Part of a small language model's weights: rotary positions.
Each number is 128 + 32 x the weight over the matrix's rms, rounded and kept within 0 to 255. Layers, rows and columns count from 0. Numbers have three digits each.

# down: layer 3 MLP down (transposed), 2048x384, rms 0.0861, rows 1346-1352, columns 0-127
# gate: layer 3 MLP gate, 2048x384, rms 0.0798, rows 1347-1353, columns 0-127
# up: layer 3 MLP up, 2048x384, rms 0.0815, rows 1347-1353, columns 0-127
down1346:138110155121114093146172132093143153126125142139154108110236139146174041103155127128183057090074170121099206142039122085144133131119136111155109143130090077099145118058112143157192116170125111190111107137139146155149131186101065180110138141121137084049065123141124116173130134089079114119190143099084170169100153113118104126117168124128186177132079078106181151098095161101111116174127
gate1347:169148150112166126116154077104148157161185129124161100110157129138113139108123159131132110140101101082175117113136166112183141125091102111137144160134097128154103151154108115125100078116087121126144127134114150172099123129178192118168093134113099129077140116110139127125144124145136193132092174153123099113176100103115121125115149153129104178068126146158139138139108133120133155153152
up1347:140116056156125088182086118108161095086126201194069149097179133131068117110070115114128093096151096171122139094115141127105059174123128189068129100093088144156139108099128117058166131132094166095120080160123172118104142110140095152131132095123106151132088141111153158181138165147151149127178151153119184105156164114073113087170154094134144104152108117036199131119114096175093095166099
down1347:206156101114132192148131106136096160129142173146154091103158160126085152130093158146123093116145104140095152092138136107105094156112074162123137155132085177162126164156115144101090120105107120088144054143106169171080156118162144136178121148140129164100119109176162160119156177105149146162133139180125126111178142132102146088165128105125139154150110097084147172099113111101089069165133
gate1348:073126162132106121154131128137148145185152096116175125164048159092117124129099119151132143085167112141130139075041120143124178145149165097101107165164117186106138157083143132110145123137126108176136097128192085155171146104107105084177145130159110087117112081219061093132063166129214099142083162150179002140102107129101165155119143172195138098143062095091100107122134164145074133115205
up1348:126164090086145151115164140100111064155108123089135100154109151148079062088134065161150141160179117066165140096163132050188131188183053115095122126164198095157176131053137101152106162103180075166114130167139190165153176159162140217092120102143184104157066108118149065098080140147128155113133088111024149171075137149159154164170139103114120072044143169163136160163109080157164086169192
down1348:082193116123148143158144112118125128139080167120175164176117107172062127103072167158145244135174125109132154154139119052183097110124098085118166118154147145140153139089084117114048235093121132134080083119132176162118138085175136227087184133127096062114138127141173100131100069170135138098117142091073124119091137197132154155134121103081103084062092185143053081174118111171151138169187
gate1349:098199099104158127125087101105131154185113116113098163094143122156154126170136132107165116148168168115156130199108151130103160226119142130146120114149103099078129146136152117059113135141171106175105104101155136112105145072153145150104089160112136105143137151116147112124141180083119152128124149116147119142154147161134141077194142141155102198126203151159129095130166086154104144097114
up1349:111048197181156130082117105117130175119140146151155111142172084103147106136111096128149153168121145153112105128113148120152106062118093123122151135101083131155128072192117102148150095117116106095160090145155058154142094145123129119113115122111103100164139103112098090119050140151101168143119124107120180127120101059179145180147101153120143065106089108107147161108157189146130157165160
down1349:121194097107133081131131137125116101154159108130136139102146109134144132100112157097160121125127149117128151120181121063085096157137121132154102129131151109101108149144171131072126131139135136194114136128100158131151170068122135105150129158158161146118122076090136092141127133111142110120127126097138116128125165164156122127135148130151151162115166079125118117144096063141165121103105
gate1350:138158074128183171132134154126149047104103163103148107152137091090151132154128117143139158151147119128143109133158144091142162102119148160123125206177158130098172161135094211135127122122108181180133108153158133173186149148131089174187089142120181062119167093129135119140090137152091109134110128130128159110170161112185141128163154136195082118113150113106109178132122122142144127102165
up1350:143070132106195162115157112079085145086081098165147131089134136168109163095132176161111096170132142123158143185187128088130116108135133076175158101142149145166135096142124139135089127129100148148128138166147114204129100123117149116127072162135091052095192077129103122080124135194079072141096118142108167099167114158144144174117194132133091107062133126141154088135222146141128150116193
down1350:111143128127103105125111166090045161114144116037188109100106092137142143062127093162120193087192144120124126118089104124092169101099201148163112122117209129098149072126104130094216134149139173187149081133196083151205174110171106133156130100133124122159137139109136124155202121093138121097163142117126123184142105156209128082164152125174104145165209115133106104085127126140177174118149
gate1351:085124157134120123150075148142163112165172190150116170142090106098109101128174099133167119175131100146108110135159175184152163100130088156100132133164129102077110120152195096141156153122110096157152107062142103191151178088126131129090150151092126106124085080137205122179105101092114101098108136148169184170095098096142141145138114065107111153075157173176173186086158125167081141100189
up1351:085125100129129169105123164186116118143110179135113122079134136099171091116150131125170079149108082141172101137153111096133177105123051121179089135117125128163095112064134188087100090127094064158132092140118145148104099142173137104106109124125097151110145115069141053153078036087194142131151109153118155103141141085061125144166125143082111158106051192147126193146128092123164109148123
down1351:164149113131133215128097132189117115083044103134165122117129093136125133126091200145142099082114096141181161140106154114130099130133066093151098087100106173188121145107166122062109116107132162092159137137119091161109092192128083150120115114122060119127180159065092067154124059122182167127100089122070166119160178146093152164112116222137102069105098081096081141123140102072165096158091
gate1352:121187124094161132102096132135175094136190114099120120146124137169100120094129118075138081108138109128167133132107126126062097130103183134078144100134106091151135137136096147141118104111138084162110105063169069144185137112099105178103135120141176140148090163086125122149137129126127162131127112147136136143096131096127189108110147105155120100113164134166122142094052097119181147062111
up1352:120084103086094093203159153108113103088116140156142183122116102121115171153105160133166125125193154170131141134093157041158097106150099147139082134108104124149116137140092107141149144148120181118137150155128107149066074137122119069135113187089105163104120138175116114105126138148086143142135133121158137121134116101168109180160133112134172111162146122074139138166121105091135177138184
down1352:119168154146090136137094116150153105154120106084098128119111135132106132108126106127166133142107087090133124086158099151138114163142174157124136081167109123151150151179108126167133116111137136128090125096126105143183147179078065121181133074143123114128125112058124095173134160133120078113094136162165122125111152114106166144103142106159170155104188140121102113106117076145122122101089
gate1353:112155101160098122114159163220058122099160139089171133161109072098091122103118134190105120116134142127149114177147138106134166078094146131088172174113072099149116131142145160120081043112141137142127112104167129125077077139118108213145140124114164137139119127080142149131136085100104121103125112135099135098115082091122134105127092105136134163134032166093124136134134162113113141139130
up1353:126140102138107181146127184118119107116158130118149116135110138185126133085126093189083147180140141075108107143130166142159153114124128126102141160181131104127115207126138130121134082117118108121146118138161130151184134066085142157074135170134150127117099157122168187119156109175120121181161130074169104153183144138143105104117144115144135165165106170123162158152203131171117102098115